Weights of a small transformer language model.
Size: 9 layers, vocabulary 6539.
Each number is 200 + 30 x the weight over its row's rms, rounded and kept within 0 to 999. Layers, rows and columns count from 0. The size before them is the row's rms in percent of the matrix's.

# up: layer 4 MLP up, 1024x256, rms 0.109, rows 897-949, columns 0-63
# down: layer 4 MLP down (transposed), 1024x256, rms 0.0187, rows 897-948, columns 0-63
up897,096,226,186,244,194,192,174,250,221,137,207,165,166,208,207,193,187,201,189,222,206,197,144,205,184,196,217,207,215,197,243,193,210,187,223,217,216,231,193,220,223,235,187,145,258,251,191,254,208,211,179,193,178,189,208,222,201,182,196,159,239,205,196,231,185
down897,099,224,148,182,261,182,208,180,180,174,178,274,210,174,214,184,212,156,213,240,163,180,206,161,231,205,239,196,181,156,205,216,171,241,167,182,226,225,180,132,160,148,181,166,225,171,168,174,220,186,162,233,192,212,151,161,178,228,178,235,205,217,166,213,179
up898,111,255,199,223,217,192,209,227,219,205,186,199,175,176,228,135,169,232,237,226,168,250,201,201,135,196,172,200,200,176,169,205,173,211,206,226,190,181,191,146,211,212,197,233,242,248,220,174,186,208,186,184,202,202,188,163,166,213,218,207,250,209,159,193,225
down898,101,207,196,132,207,167,275,174,214,161,171,196,203,186,206,201,208,155,177,172,270,180,163,217,226,139,180,196,190,231,157,171,238,198,193,211,181,222,202,225,175,210,192,249,189,225,158,224,167,212,207,187,171,176,204,200,151,211,176,215,169,160,231,158,209
up899,090,239,177,121,229,213,224,206,225,157,198,174,193,179,201,215,172,183,200,195,199,182,208,156,174,187,249,166,180,224,134,217,184,238,221,173,235,233,219,170,197,209,216,142,206,188,216,237,201,210,261,144,152,200,211,194,252,216,184,209,179,163,227,232,166
down899,089,203,210,206,175,142,203,171,232,198,225,155,182,220,244,195,200,214,214,167,147,151,228,232,165,172,183,212,157,201,205,225,151,200,234,224,233,169,213,156,243,253,172,199,143,198,233,170,192,209,245,198,232,201,187,150,241,156,217,254,212,233,202,149,214
up900,085,189,161,251,194,221,260,152,206,171,163,178,219,216,155,199,173,238,284,206,175,176,182,194,173,221,246,182,214,213,240,151,217,190,178,221,219,223,171,204,203,225,199,203,223,277,163,244,187,208,244,246,200,182,201,246,161,196,192,183,194,216,194,212,223
down900,097,186,221,175,145,184,111,274,179,174,244,147,206,191,226,202,199,157,147,200,174,164,210,197,196,224,197,227,197,204,180,235,208,228,167,296,190,145,216,249,212,171,234,171,224,204,227,187,170,177,170,221,217,208,172,194,210,204,251,238,207,180,199,181,179
up901,100,196,172,190,182,165,228,208,244,157,199,230,186,217,258,271,200,170,190,201,226,220,210,217,214,199,145,194,178,237,247,246,190,188,117,232,261,222,239,204,276,177,199,193,198,209,166,218,219,113,199,232,179,181,213,176,204,187,142,190,194,200,228,259,217
down901,099,170,186,161,165,188,174,227,201,212,171,171,216,216,210,117,199,178,172,174,195,193,187,136,201,181,237,194,254,211,222,226,159,258,222,297,204,164,176,178,194,238,185,206,187,184,246,187,186,230,205,166,204,140,187,242,202,195,213,200,218,202,222,191,213
up902,100,231,175,183,213,251,194,212,172,184,200,175,222,224,228,205,181,165,226,152,226,198,247,216,231,207,182,217,225,199,243,220,175,247,224,163,224,189,187,188,211,224,144,211,170,179,119,190,165,238,182,184,200,165,150,173,232,168,181,160,215,180,154,219,132
down902,102,198,196,203,203,277,226,235,165,192,194,241,167,219,186,229,236,206,161,237,196,174,143,203,186,209,180,197,162,178,207,219,186,166,210,228,174,200,148,182,216,199,187,196,215,225,177,214,247,184,204,198,216,227,155,218,279,202,206,183,190,173,230,168,198
up903,099,149,149,237,200,178,197,192,187,239,159,210,200,248,183,187,182,172,173,196,196,200,131,221,183,241,208,234,206,198,181,214,161,186,243,177,184,203,181,166,205,176,172,200,203,230,167,182,191,211,184,191,208,179,186,269,235,245,236,184,185,234,214,165,179
down903,102,191,213,178,173,189,175,249,154,190,195,205,173,239,233,165,239,167,230,254,150,189,232,191,211,234,197,189,217,194,177,192,213,200,206,238,186,179,209,186,179,160,199,171,263,197,188,203,119,211,214,218,149,244,165,189,208,222,244,202,225,220,170,253,212
up904,111,208,239,203,153,216,201,163,159,179,200,202,228,243,208,250,195,117,225,188,272,194,262,189,165,175,243,185,181,159,200,232,238,224,170,151,169,191,169,219,199,168,237,245,209,181,225,217,165,200,183,190,134,218,203,162,189,222,186,226,208,136,208,208,251
down904,103,198,237,152,194,211,221,239,199,221,203,242,235,223,196,227,186,98,191,211,272,177,201,162,164,198,216,234,165,264,194,208,238,211,207,206,230,160,216,211,189,218,190,249,166,243,237,187,161,202,209,187,196,182,225,151,215,158,178,194,199,257,185,218,182
up905,110,245,223,248,183,216,202,203,213,257,198,168,216,257,214,225,223,195,156,213,174,156,172,207,219,208,250,201,286,222,180,206,188,198,144,240,168,139,193,246,248,218,212,179,195,195,245,177,168,201,195,225,186,243,196,254,196,208,195,163,207,203,216,255,241
down905,105,177,208,216,208,212,163,204,218,229,244,193,201,237,156,194,213,155,249,131,202,183,193,236,191,209,209,204,213,246,195,205,179,223,246,172,208,228,199,178,226,263,235,217,268,227,184,193,149,241,191,236,195,260,155,230,194,219,200,237,181,218,201,218,209
up906,091,144,208,195,242,258,212,207,232,194,195,261,195,269,153,200,191,211,237,189,211,200,189,202,177,204,181,163,246,176,215,165,154,198,222,137,189,195,191,184,177,198,171,182,232,169,118,131,266,201,249,213,251,182,308,206,171,198,176,182,228,210,205,193,188
down906,102,227,211,169,218,240,181,231,136,220,178,178,167,165,259,191,146,219,123,175,247,152,177,218,231,226,196,211,212,176,161,188,218,172,204,194,261,233,204,236,250,186,210,189,217,239,234,210,112,204,212,127,154,208,233,243,244,142,215,201,172,150,237,183,185
up907,096,162,218,207,268,233,211,121,214,202,241,239,179,195,188,162,214,174,221,210,235,271,145,200,244,148,180,205,195,227,219,220,167,197,212,166,219,204,142,184,125,194,234,218,174,173,177,224,212,209,186,208,188,175,265,215,196,163,160,178,225,239,215,213,227
down907,101,212,203,224,185,181,224,229,192,194,206,213,179,236,198,175,206,184,160,218,208,216,170,178,251,203,167,200,223,173,182,176,175,202,235,232,195,195,177,235,225,174,242,167,204,185,231,157,203,207,254,201,199,186,235,241,202,222,244,205,131,269,168,159,220
up908,094,195,258,223,202,186,160,189,200,202,174,242,181,202,211,221,128,173,183,194,226,241,206,189,214,207,178,153,133,206,203,189,198,182,189,218,207,201,196,176,205,182,186,160,242,232,150,232,189,218,188,192,152,251,261,229,207,127,175,180,197,197,186,212,174
down908,093,234,183,229,296,114,207,222,156,210,201,223,203,184,180,161,182,222,218,135,155,183,216,206,264,214,172,158,202,199,135,210,226,206,202,162,252,256,164,201,245,207,198,163,203,181,183,161,209,170,236,192,247,209,207,218,209,242,252,218,232,227,215,230,220
up909,110,201,140,206,217,237,198,217,217,192,254,237,210,151,150,232,201,222,214,244,220,177,165,228,174,190,191,200,163,206,155,180,183,232,196,206,198,197,143,214,214,215,197,174,234,205,147,204,220,203,260,146,184,206,231,160,147,156,193,188,211,186,233,206,168
down909,097,223,171,236,200,185,239,184,173,166,269,194,209,182,172,218,218,253,194,264,215,214,229,224,158,214,232,138,197,166,220,262,226,137,207,131,204,226,179,195,214,202,212,196,193,227,180,200,146,249,267,222,199,154,230,212,204,255,175,194,242,219,197,190,195
up910,093,225,171,220,217,224,172,265,194,239,209,165,184,204,208,226,134,152,232,167,180,233,229,184,222,200,177,219,216,203,180,208,239,169,169,212,170,212,199,188,159,183,202,185,194,192,203,211,198,205,220,203,174,218,226,195,183,232,247,215,222,183,143,185,166
down910,104,162,188,226,161,185,262,206,231,200,240,189,189,105,208,207,214,251,229,176,217,185,229,240,228,200,229,205,235,161,207,160,205,206,213,250,192,205,180,272,254,207,180,199,273,213,149,193,166,185,186,177,241,240,176,219,208,139,213,150,177,233,211,173,231
up911,100,166,147,211,206,192,145,226,185,233,165,207,199,194,209,182,207,182,216,203,181,250,216,190,215,178,253,200,224,221,221,221,159,220,222,181,240,178,216,169,243,168,214,177,184,169,243,190,227,230,209,155,237,200,212,180,233,262,184,226,159,240,222,204,174
down911,100,192,185,258,184,214,194,200,260,201,153,247,232,205,198,170,158,183,216,213,219,192,134,164,158,272,194,215,168,198,190,166,196,238,238,218,199,221,178,212,166,208,179,209,206,153,189,207,164,187,214,145,224,183,198,187,194,246,119,166,158,215,144,139,197
up912,104,229,221,246,236,182,203,230,180,189,204,225,216,224,242,162,229,205,210,197,173,195,205,123,205,214,228,200,238,201,244,152,180,174,225,218,204,137,227,127,206,200,185,217,203,194,189,220,283,204,270,209,198,244,207,253,189,203,192,219,230,164,217,197,220
down912,099,220,218,214,235,181,209,206,218,192,214,248,183,194,207,220,196,224,262,177,173,212,174,234,208,224,241,165,228,203,239,119,219,225,248,179,182,154,230,162,154,185,185,228,203,204,218,193,251,179,213,211,142,201,143,246,184,206,216,201,231,164,220,241,226
up913,106,204,208,199,197,202,255,144,197,245,236,175,183,237,206,140,239,236,221,184,190,201,199,195,222,201,233,197,213,220,224,169,187,224,203,128,230,186,157,91,189,221,207,212,177,224,181,228,215,225,186,183,212,185,193,250,190,169,185,167,170,213,172,162,187
down913,095,189,199,210,228,209,165,240,259,167,235,223,250,185,176,237,152,171,223,183,174,195,183,216,208,191,228,209,268,217,202,201,203,187,224,249,174,159,242,181,212,173,200,224,158,212,197,126,264,249,166,157,169,188,200,211,203,179,305,200,205,251,182,289,153
up914,111,183,208,211,209,218,194,173,213,166,274,195,161,210,142,158,249,201,191,155,202,232,178,204,211,200,236,200,229,178,183,176,209,175,221,202,228,226,212,214,240,178,229,193,159,198,168,147,241,163,193,242,198,242,182,183,188,219,184,221,214,233,171,156,258
down914,104,237,186,250,229,237,210,194,186,187,216,171,198,196,181,236,248,181,170,189,255,183,194,162,209,180,188,177,208,137,164,219,161,214,208,174,212,235,239,254,214,201,249,188,194,189,179,208,238,205,149,206,194,239,188,224,172,210,210,230,203,165,212,223,204
up915,099,173,160,172,233,168,267,239,165,227,196,218,187,201,217,171,164,224,176,169,230,175,256,198,238,215,170,212,219,241,198,145,255,195,210,149,203,151,159,195,147,188,208,262,185,202,236,191,270,196,181,219,223,188,188,191,220,227,139,255,265,206,240,195,207
down915,101,232,224,207,230,197,232,191,170,220,217,207,249,191,233,202,229,268,220,190,167,186,246,176,259,175,226,239,203,143,212,213,209,160,188,141,223,253,229,171,168,211,190,172,161,153,202,108,170,227,180,211,210,170,181,213,149,234,170,208,205,224,152,235,170
up916,099,245,153,173,182,229,239,232,212,160,267,162,217,237,199,168,194,178,186,199,149,173,192,203,210,188,222,182,269,164,289,274,233,256,220,154,210,189,216,109,219,203,148,194,216,184,201,197,177,215,199,175,205,223,192,149,231,234,199,171,225,196,209,233,208
down916,092,195,174,186,177,213,176,194,230,202,194,203,184,212,202,236,238,173,210,141,223,168,175,245,193,209,229,163,157,218,202,205,185,217,141,148,163,201,192,123,183,213,201,211,209,235,249,121,235,200,234,241,196,209,220,204,195,223,169,214,225,211,166,227,167
up917,096,170,252,203,241,234,176,244,241,215,215,177,197,211,218,196,151,200,280,212,212,260,236,218,122,153,147,244,212,229,172,271,166,238,208,192,197,265,183,215,176,206,211,204,178,220,196,173,228,190,236,211,225,229,181,156,240,255,149,192,240,182,170,214,171
down917,101,179,205,211,212,249,191,198,205,187,214,180,210,177,218,187,182,216,141,210,246,195,167,171,230,220,174,193,218,185,202,177,189,173,143,174,203,230,190,191,196,192,219,234,229,195,211,197,248,226,207,221,217,188,189,153,144,165,199,207,209,214,198,182,188
up918,111,193,155,206,204,268,209,203,176,156,178,225,210,185,243,206,272,256,221,191,246,212,211,217,214,200,218,181,199,188,178,142,222,200,191,228,161,197,233,180,168,207,199,172,166,245,187,165,214,202,213,200,199,275,207,191,251,246,234,211,205,190,185,196,173
down918,102,189,198,201,219,224,179,194,235,244,189,235,186,245,259,199,198,225,251,180,178,191,184,246,207,185,186,205,186,183,203,232,175,230,237,219,186,202,251,84,159,230,265,239,190,255,181,173,253,221,202,199,275,188,166,168,171,197,171,143,185,252,210,229,187
up919,103,206,221,160,206,217,144,212,185,227,240,139,252,200,192,182,185,219,165,217,204,258,239,195,189,237,219,217,210,187,191,207,218,216,208,179,209,156,208,154,168,161,227,203,231,213,140,218,224,204,166,258,154,149,219,195,212,209,194,205,186,191,216,201,224
down919,094,230,201,215,203,163,247,198,213,172,240,190,211,244,156,174,257,173,220,164,193,129,201,209,191,184,186,170,204,195,212,216,173,191,177,167,202,197,189,235,205,213,181,225,203,173,240,259,238,186,209,233,205,97,182,186,265,203,217,187,195,169,224,157,191
up920,105,191,182,219,174,235,279,207,175,243,189,220,179,168,155,214,220,229,171,152,199,226,178,218,247,184,189,229,201,222,286,155,145,232,202,231,214,227,196,202,245,251,206,245,222,189,207,169,149,207,201,184,261,170,212,137,174,188,170,163,178,171,218,200,184
down920,100,160,218,296,173,148,196,257,209,215,181,217,206,207,189,219,204,178,208,237,241,230,194,160,199,188,244,226,157,225,228,194,175,204,200,230,215,145,206,207,262,195,171,229,185,223,169,188,174,177,211,193,226,210,223,211,241,216,185,198,145,213,188,209,208
up921,103,201,159,215,225,218,200,210,220,208,224,197,200,186,223,140,232,249,227,204,233,204,226,231,174,182,163,185,202,201,179,145,203,196,174,196,174,212,172,232,209,187,166,166,175,176,207,192,209,198,255,216,155,227,244,169,139,210,226,231,239,200,211,203,212
down921,103,165,190,233,195,184,223,215,216,170,132,222,189,186,166,205,202,227,219,190,143,251,137,257,207,219,203,248,242,201,194,198,172,241,191,176,169,200,185,243,191,186,191,233,215,184,205,213,195,174,175,208,202,241,221,186,186,205,178,217,195,198,224,180,216
up922,093,189,180,213,221,257,158,185,229,210,158,183,202,215,122,202,216,142,182,192,212,256,238,201,209,143,190,180,199,196,186,233,191,181,238,189,196,202,181,263,187,207,243,176,157,261,197,236,166,185,133,212,202,178,274,170,136,227,174,222,182,154,176,159,224
down922,096,229,222,194,173,149,212,189,204,224,221,223,214,166,199,184,169,195,212,172,196,192,177,199,235,187,216,233,197,248,200,264,211,192,205,251,196,193,183,180,220,232,176,202,157,204,186,230,209,178,248,191,203,235,226,202,202,215,174,185,184,236,191,280,201
up923,109,182,236,180,201,159,251,202,169,238,165,194,192,205,255,194,229,188,138,201,177,207,243,235,242,217,187,160,183,181,182,249,226,131,196,256,147,192,193,243,207,245,233,192,154,189,173,203,262,153,210,204,211,227,172,209,173,193,217,201,165,243,224,230,189
down923,105,194,203,211,163,190,238,143,195,200,230,172,238,136,165,240,203,243,174,179,214,214,167,204,219,241,222,200,142,167,167,188,142,158,235,208,181,190,252,187,167,175,224,223,213,187,195,174,227,159,196,205,177,170,197,186,182,194,146,206,162,223,214,198,207
up924,105,173,184,262,177,227,213,209,194,152,185,169,175,241,192,222,210,207,209,230,256,158,205,179,226,121,238,184,241,206,192,211,168,229,173,188,154,241,181,188,213,203,234,183,167,253,202,226,190,196,209,251,187,176,202,219,229,180,221,193,181,263,241,154,164
down924,095,208,185,174,212,207,211,199,187,172,143,232,212,267,187,235,208,177,214,204,206,167,221,167,217,154,256,163,239,195,210,207,218,210,169,189,133,253,165,146,193,197,212,190,211,230,223,202,173,240,190,182,182,225,214,232,231,230,267,188,193,264,192,153,177
up925,100,191,212,210,226,212,243,175,133,222,234,194,230,250,210,210,199,160,195,252,218,177,173,190,148,148,175,205,176,195,203,174,259,168,173,215,208,170,261,194,237,225,197,203,242,198,213,147,199,202,217,178,135,259,139,201,209,195,203,178,198,253,200,202,189
down925,097,247,181,189,178,221,159,197,212,149,221,146,208,209,210,186,206,191,249,247,179,201,196,208,138,206,213,203,123,214,262,205,129,245,129,146,182,186,243,225,131,186,239,191,156,179,187,184,184,207,216,211,177,166,165,203,182,206,177,219,209,229,234,239,209
up926,084,215,188,286,167,232,189,200,209,179,194,146,217,175,135,166,214,180,264,163,171,197,164,140,179,182,217,181,241,239,162,206,202,184,215,192,242,229,185,201,180,203,226,207,175,266,206,211,179,207,210,201,138,231,222,222,220,202,198,179,202,227,246,261,159
down926,095,191,198,106,214,183,206,190,191,210,194,200,202,247,230,222,150,184,179,156,233,156,255,196,263,218,148,235,175,169,257,208,174,236,184,227,240,167,171,165,246,241,195,192,229,150,186,206,200,198,212,240,265,172,215,183,229,215,226,243,238,189,163,188,226
up927,088,223,209,165,216,218,247,195,210,208,216,228,263,199,221,215,236,158,186,191,213,205,212,177,231,262,207,188,201,181,178,240,258,244,182,220,260,224,196,179,159,181,91,190,178,200,178,124,219,185,197,214,187,197,164,196,166,229,234,191,187,175,215,221,220
down927,091,213,165,195,181,236,130,162,158,185,252,227,209,146,215,175,220,195,207,188,193,196,246,182,189,172,202,248,204,245,205,194,240,239,225,187,181,125,184,164,192,204,210,209,224,188,217,241,236,204,172,220,210,226,189,220,195,173,251,195,174,275,168,161,213
up928,085,146,202,223,178,209,182,207,214,222,210,207,179,150,210,246,171,222,179,171,155,177,184,215,251,245,237,172,177,192,180,185,229,211,247,185,193,228,207,227,194,210,234,246,230,171,183,187,196,216,194,177,191,218,197,229,181,237,199,217,235,181,308,158,260
down928,087,203,254,199,199,212,238,156,182,182,223,186,243,227,227,177,237,203,259,219,212,209,228,216,198,187,225,217,213,218,205,222,158,167,173,178,143,218,169,224,191,241,205,161,168,196,220,208,187,164,200,212,168,180,204,167,176,166,192,173,214,225,167,212,163
up929,102,215,197,197,233,198,214,241,176,191,199,145,219,197,206,200,200,222,158,180,168,201,188,170,162,180,227,196,200,263,230,180,250,219,220,170,203,160,170,203,170,213,194,225,188,192,185,182,228,147,219,233,215,143,233,134,200,187,164,142,180,185,168,216,208
down929,098,175,237,231,179,201,220,220,160,172,187,139,194,157,195,230,160,200,229,177,180,202,214,230,189,194,203,207,215,220,258,209,222,254,200,258,201,187,188,220,156,208,192,177,222,186,212,230,199,191,215,239,192,169,193,167,207,150,227,179,279,190,209,190,139
up930,105,208,242,244,226,215,203,236,195,254,213,159,183,235,186,202,198,244,188,199,220,234,144,198,217,192,140,218,199,246,185,192,209,199,207,223,234,246,193,154,189,187,187,193,211,228,199,244,189,207,210,181,195,168,205,190,212,213,150,180,146,167,181,203,155
down930,100,231,233,184,217,229,192,197,209,201,238,183,174,237,226,154,230,223,158,213,223,203,182,194,229,180,216,170,208,159,203,165,262,231,232,176,170,237,203,133,150,212,229,225,206,196,195,154,219,183,166,173,201,179,197,197,230,167,214,166,206,185,188,124,196
up931,093,153,181,216,223,253,203,226,196,195,204,237,195,198,281,201,151,222,178,201,166,186,211,201,218,206,198,182,211,206,208,228,205,232,197,139,236,167,201,153,167,215,212,190,202,189,175,175,147,225,192,193,224,157,106,193,148,211,220,190,157,191,188,255,224
down931,101,222,190,172,253,214,220,162,132,208,170,217,175,228,207,198,194,239,202,147,236,191,176,228,183,168,180,247,238,212,227,219,209,207,174,247,223,219,223,165,192,258,192,178,165,187,169,215,244,217,219,204,216,201,157,213,209,236,223,192,173,185,184,244,197
up932,100,183,270,236,227,215,141,206,193,191,172,202,199,209,236,210,232,186,219,156,186,202,136,206,260,213,169,227,191,219,216,207,182,235,182,244,257,219,196,245,208,220,254,209,208,201,164,206,210,197,234,174,246,160,206,203,182,199,169,177,145,166,220,155,213
down932,107,214,210,211,191,260,276,198,224,174,170,178,245,208,222,249,201,209,177,237,226,190,204,266,176,199,216,156,220,189,174,194,198,215,199,199,194,210,199,211,185,155,150,253,203,205,257,260,184,182,165,225,218,211,205,251,227,249,193,201,228,260,175,227,216
up933,095,247,185,214,226,245,211,172,214,164,185,283,187,238,183,143,168,150,213,254,175,205,248,189,198,250,176,181,212,226,197,200,182,190,159,176,219,168,222,196,162,216,193,233,178,190,237,233,224,197,215,173,198,167,199,168,194,235,199,189,160,250,201,171,162
down933,105,201,232,191,174,205,154,168,165,172,231,227,183,221,190,241,145,192,189,233,155,209,292,198,182,116,157,165,256,135,213,200,171,230,230,225,211,246,189,165,147,210,229,227,189,182,222,200,142,215,206,171,195,189,214,210,150,245,194,199,230,220,207,148,212
up934,105,205,201,175,193,167,200,229,142,231,242,218,201,165,189,185,203,250,166,168,168,243,267,187,239,214,199,253,208,284,207,172,214,195,207,225,182,184,198,216,228,172,159,203,192,238,234,163,226,229,188,190,196,206,196,181,167,200,213,239,202,208,202,241,202
down934,098,209,193,172,142,188,175,145,200,190,239,209,221,216,213,165,158,198,260,157,215,224,240,157,184,230,196,231,274,268,233,193,220,209,172,191,241,184,218,244,202,217,238,155,225,235,201,157,197,202,164,182,239,198,216,168,191,192,206,163,247,125,203,156,246
up935,093,160,259,228,226,209,184,234,244,185,199,187,202,172,153,247,151,146,196,189,214,248,221,191,182,143,170,188,174,232,247,193,185,229,184,174,238,221,192,176,181,189,145,261,148,184,255,200,186,146,161,190,197,169,203,232,209,228,183,204,204,173,227,189,194
down935,092,219,214,229,214,164,196,258,146,219,168,222,241,190,186,166,237,208,158,228,204,209,198,215,228,239,172,210,198,154,206,194,203,182,202,182,190,210,148,240,272,180,222,138,296,214,149,221,189,223,227,214,230,214,189,193,212,183,202,159,191,232,162,183,176
up936,103,174,195,156,197,187,245,187,192,175,193,213,216,191,201,187,175,184,199,205,230,148,154,232,240,238,244,213,203,207,215,206,221,232,182,202,217,226,186,161,179,177,174,158,173,230,202,208,165,230,205,182,172,253,203,199,132,226,203,239,207,163,241,202,215
down936,105,183,205,237,240,174,123,151,220,172,218,211,225,186,191,217,163,199,146,185,167,217,209,221,179,195,108,175,156,249,228,165,192,219,219,194,176,178,185,255,187,192,226,223,203,223,211,183,183,239,202,174,183,203,186,230,257,232,214,186,194,174,213,222,221
up937,102,194,177,191,186,210,173,178,179,182,198,201,245,185,209,177,241,178,170,179,201,187,174,173,173,217,170,181,190,206,201,194,182,176,201,229,183,191,170,230,177,233,227,184,175,176,191,169,222,180,193,214,159,238,245,137,176,144,212,230,211,181,196,222,161
down937,095,172,208,202,234,180,192,199,187,210,249,180,216,208,192,168,171,131,182,262,164,209,244,248,180,218,217,207,245,205,187,166,250,187,178,129,237,196,246,157,196,201,166,156,234,182,187,182,254,224,196,198,178,190,203,197,176,172,230,207,235,275,207,196,246
up938,098,199,159,173,270,192,231,190,232,193,204,161,205,174,219,238,216,207,215,212,236,187,202,186,245,205,225,188,193,219,176,234,234,150,202,181,162,179,169,231,188,153,222,172,203,167,224,248,198,196,226,203,156,210,218,252,169,193,242,194,217,235,160,235,203
down938,104,157,198,183,219,204,201,161,170,253,210,250,208,203,226,264,141,179,223,215,207,200,259,228,190,184,175,130,149,208,160,209,183,161,183,164,187,205,228,169,250,197,190,211,215,209,192,167,198,238,245,168,150,207,164,251,185,160,181,200,234,251,201,221,244
up939,093,146,214,169,248,168,192,219,169,195,146,229,187,208,187,224,163,246,228,207,246,187,168,256,179,219,181,236,212,217,186,221,186,188,202,151,244,228,116,222,199,229,163,157,231,204,208,156,220,170,192,166,211,158,225,150,206,183,134,199,233,155,245,193,188
down939,105,144,169,179,256,214,182,216,224,131,198,187,161,254,225,219,199,239,189,186,169,145,152,255,203,187,209,200,192,178,231,181,187,186,212,234,237,248,138,174,219,249,224,162,187,196,225,223,178,216,243,155,214,166,206,142,171,202,220,205,208,192,188,165,199
up940,112,196,203,179,224,233,180,180,153,183,203,213,255,227,228,175,211,160,227,278,176,160,161,240,227,221,198,241,202,203,210,203,194,210,145,205,174,166,187,211,227,190,200,151,189,150,209,207,237,200,198,202,180,146,183,102,199,185,180,173,223,201,186,180,241
down940,097,223,195,182,182,215,157,207,213,180,243,194,188,275,217,112,238,164,219,208,184,215,167,230,191,201,187,210,213,196,201,216,191,198,175,153,176,176,196,189,220,184,170,221,199,215,215,250,184,229,152,197,181,178,186,162,217,173,174,216,241,211,178,177,244
up941,092,197,224,155,196,115,241,237,195,221,222,196,185,289,227,157,198,199,182,164,245,205,208,143,189,143,199,180,242,213,229,209,157,216,236,238,270,208,161,180,142,238,180,196,179,207,224,236,200,214,217,203,175,238,194,196,192,177,246,186,211,189,175,162,183
down941,101,194,141,230,171,200,214,131,203,163,205,212,179,170,182,212,173,231,235,219,204,224,200,193,195,217,239,271,233,203,184,204,222,207,211,201,174,221,217,199,171,181,218,215,199,212,207,179,232,180,212,173,224,194,215,196,190,211,152,187,143,189,179,191,181
up942,102,205,166,138,200,215,136,228,220,165,281,181,149,194,295,219,230,168,175,209,216,179,194,219,189,225,232,181,203,258,163,161,227,245,189,231,214,241,289,179,162,237,245,255,158,220,191,216,178,242,197,130,176,164,201,191,147,201,204,233,238,149,187,179,208
down942,098,260,187,202,227,170,243,250,196,139,212,193,137,169,173,193,227,225,158,220,279,162,263,159,156,187,198,178,173,243,176,205,210,237,175,202,142,191,248,185,202,153,196,205,222,246,202,226,191,183,182,180,143,200,152,217,232,220,244,246,197,185,147,245,233
up943,100,220,213,243,177,159,224,137,258,178,173,210,175,178,186,213,177,241,189,217,241,230,214,195,159,177,238,237,197,258,192,206,170,234,223,158,178,157,262,249,188,211,259,219,233,221,169,205,178,188,175,187,258,171,199,169,216,219,222,161,261,205,171,175,177
down943,096,201,249,186,229,244,178,196,226,232,228,207,200,205,189,248,175,204,208,171,265,217,166,155,206,194,208,202,222,176,191,229,191,178,197,229,182,251,168,215,195,228,190,251,182,192,202,197,202,243,234,170,217,225,210,237,180,195,222,244,193,214,219,230,162
up944,101,245,204,167,121,166,168,259,160,176,190,257,173,237,227,159,154,236,224,207,156,201,257,189,206,181,225,194,211,220,180,165,229,201,191,229,244,223,213,167,239,150,178,204,234,118,191,222,199,172,199,242,207,192,195,216,145,197,157,207,173,220,242,197,198
down944,101,200,194,161,189,188,149,183,179,136,219,172,194,201,229,177,191,200,221,195,194,184,146,219,211,180,190,199,214,223,214,202,202,163,211,209,165,186,181,174,207,181,166,229,184,220,221,200,209,196,171,194,177,196,233,210,197,227,229,178,179,239,184,262,170
up945,102,202,224,130,219,191,153,206,194,143,148,218,185,197,168,216,177,222,191,207,206,179,233,206,174,180,138,187,252,165,207,157,230,225,197,224,159,183,182,188,181,213,173,166,227,162,225,231,132,173,154,205,246,162,222,163,244,184,185,177,175,173,236,113,201
down945,095,201,145,163,189,169,233,208,218,156,160,171,173,186,190,191,204,249,195,197,201,247,178,158,167,208,214,178,153,123,188,183,246,213,166,210,174,159,245,261,212,213,230,211,227,239,164,185,152,177,211,196,202,263,185,214,217,187,177,185,171,251,187,219,187
up946,101,159,212,168,211,212,185,221,165,250,205,207,203,149,137,152,180,209,146,201,208,182,228,233,207,185,172,148,216,213,182,168,203,247,280,143,224,170,157,176,275,173,218,159,192,181,235,223,208,203,157,260,172,202,167,162,181,173,230,159,173,187,221,231,214
down946,100,238,185,205,200,204,182,209,199,202,212,154,214,187,294,217,204,249,286,158,220,216,203,160,220,186,202,210,301,177,182,208,238,232,171,205,214,156,230,254,131,188,184,188,162,264,178,162,248,200,196,217,191,247,197,195,178,191,183,272,216,187,222,210,220
up947,109,163,187,202,189,207,211,237,184,169,193,200,268,222,195,177,226,191,256,189,195,252,207,209,207,168,190,219,238,164,182,193,186,173,217,176,186,212,220,134,201,189,214,222,186,194,215,221,220,179,138,226,188,159,153,224,136,234,168,202,208,209,241,204,227
down947,103,206,233,180,185,254,255,202,198,125,164,185,219,226,181,174,223,284,197,197,184,206,234,209,199,195,205,270,236,191,149,173,215,233,183,165,206,176,223,197,211,184,202,194,208,194,162,152,194,209,178,282,193,249,239,187,179,158,223,188,218,197,218,144,198
up948,099,213,201,182,154,173,238,207,166,181,164,217,250,174,234,134,166,206,235,175,206,171,169,250,245,245,236,222,215,179,209,194,180,213,187,207,194,207,167,172,202,193,187,255,273,149,162,168,278,200,222,261,210,201,159,195,188,237,223,248,152,263,225,180,215
down948,100,189,181,239,170,181,228,254,248,147,165,187,167,204,193,222,177,159,234,252,242,154,219,132,216,173,227,224,225,150,232,214,196,198,204,212,207,160,199,245,180,153,211,206,141,202,209,188,221,248,149,180,207,156,198,210,208,216,212,216,185,174,237,192,196
up949,092,206,250,188,189,203,206,198,199,199,181,200,183,214,217,259,175,216,186,219,194,191,224,225,247,248,154,204,187,201,228,203,175,227,208,187,156,206,229,218,175,210,208,198,179,212,209,194,218,217,170,195,188,248,202,246,205,157,190,174,188,236,242,265,184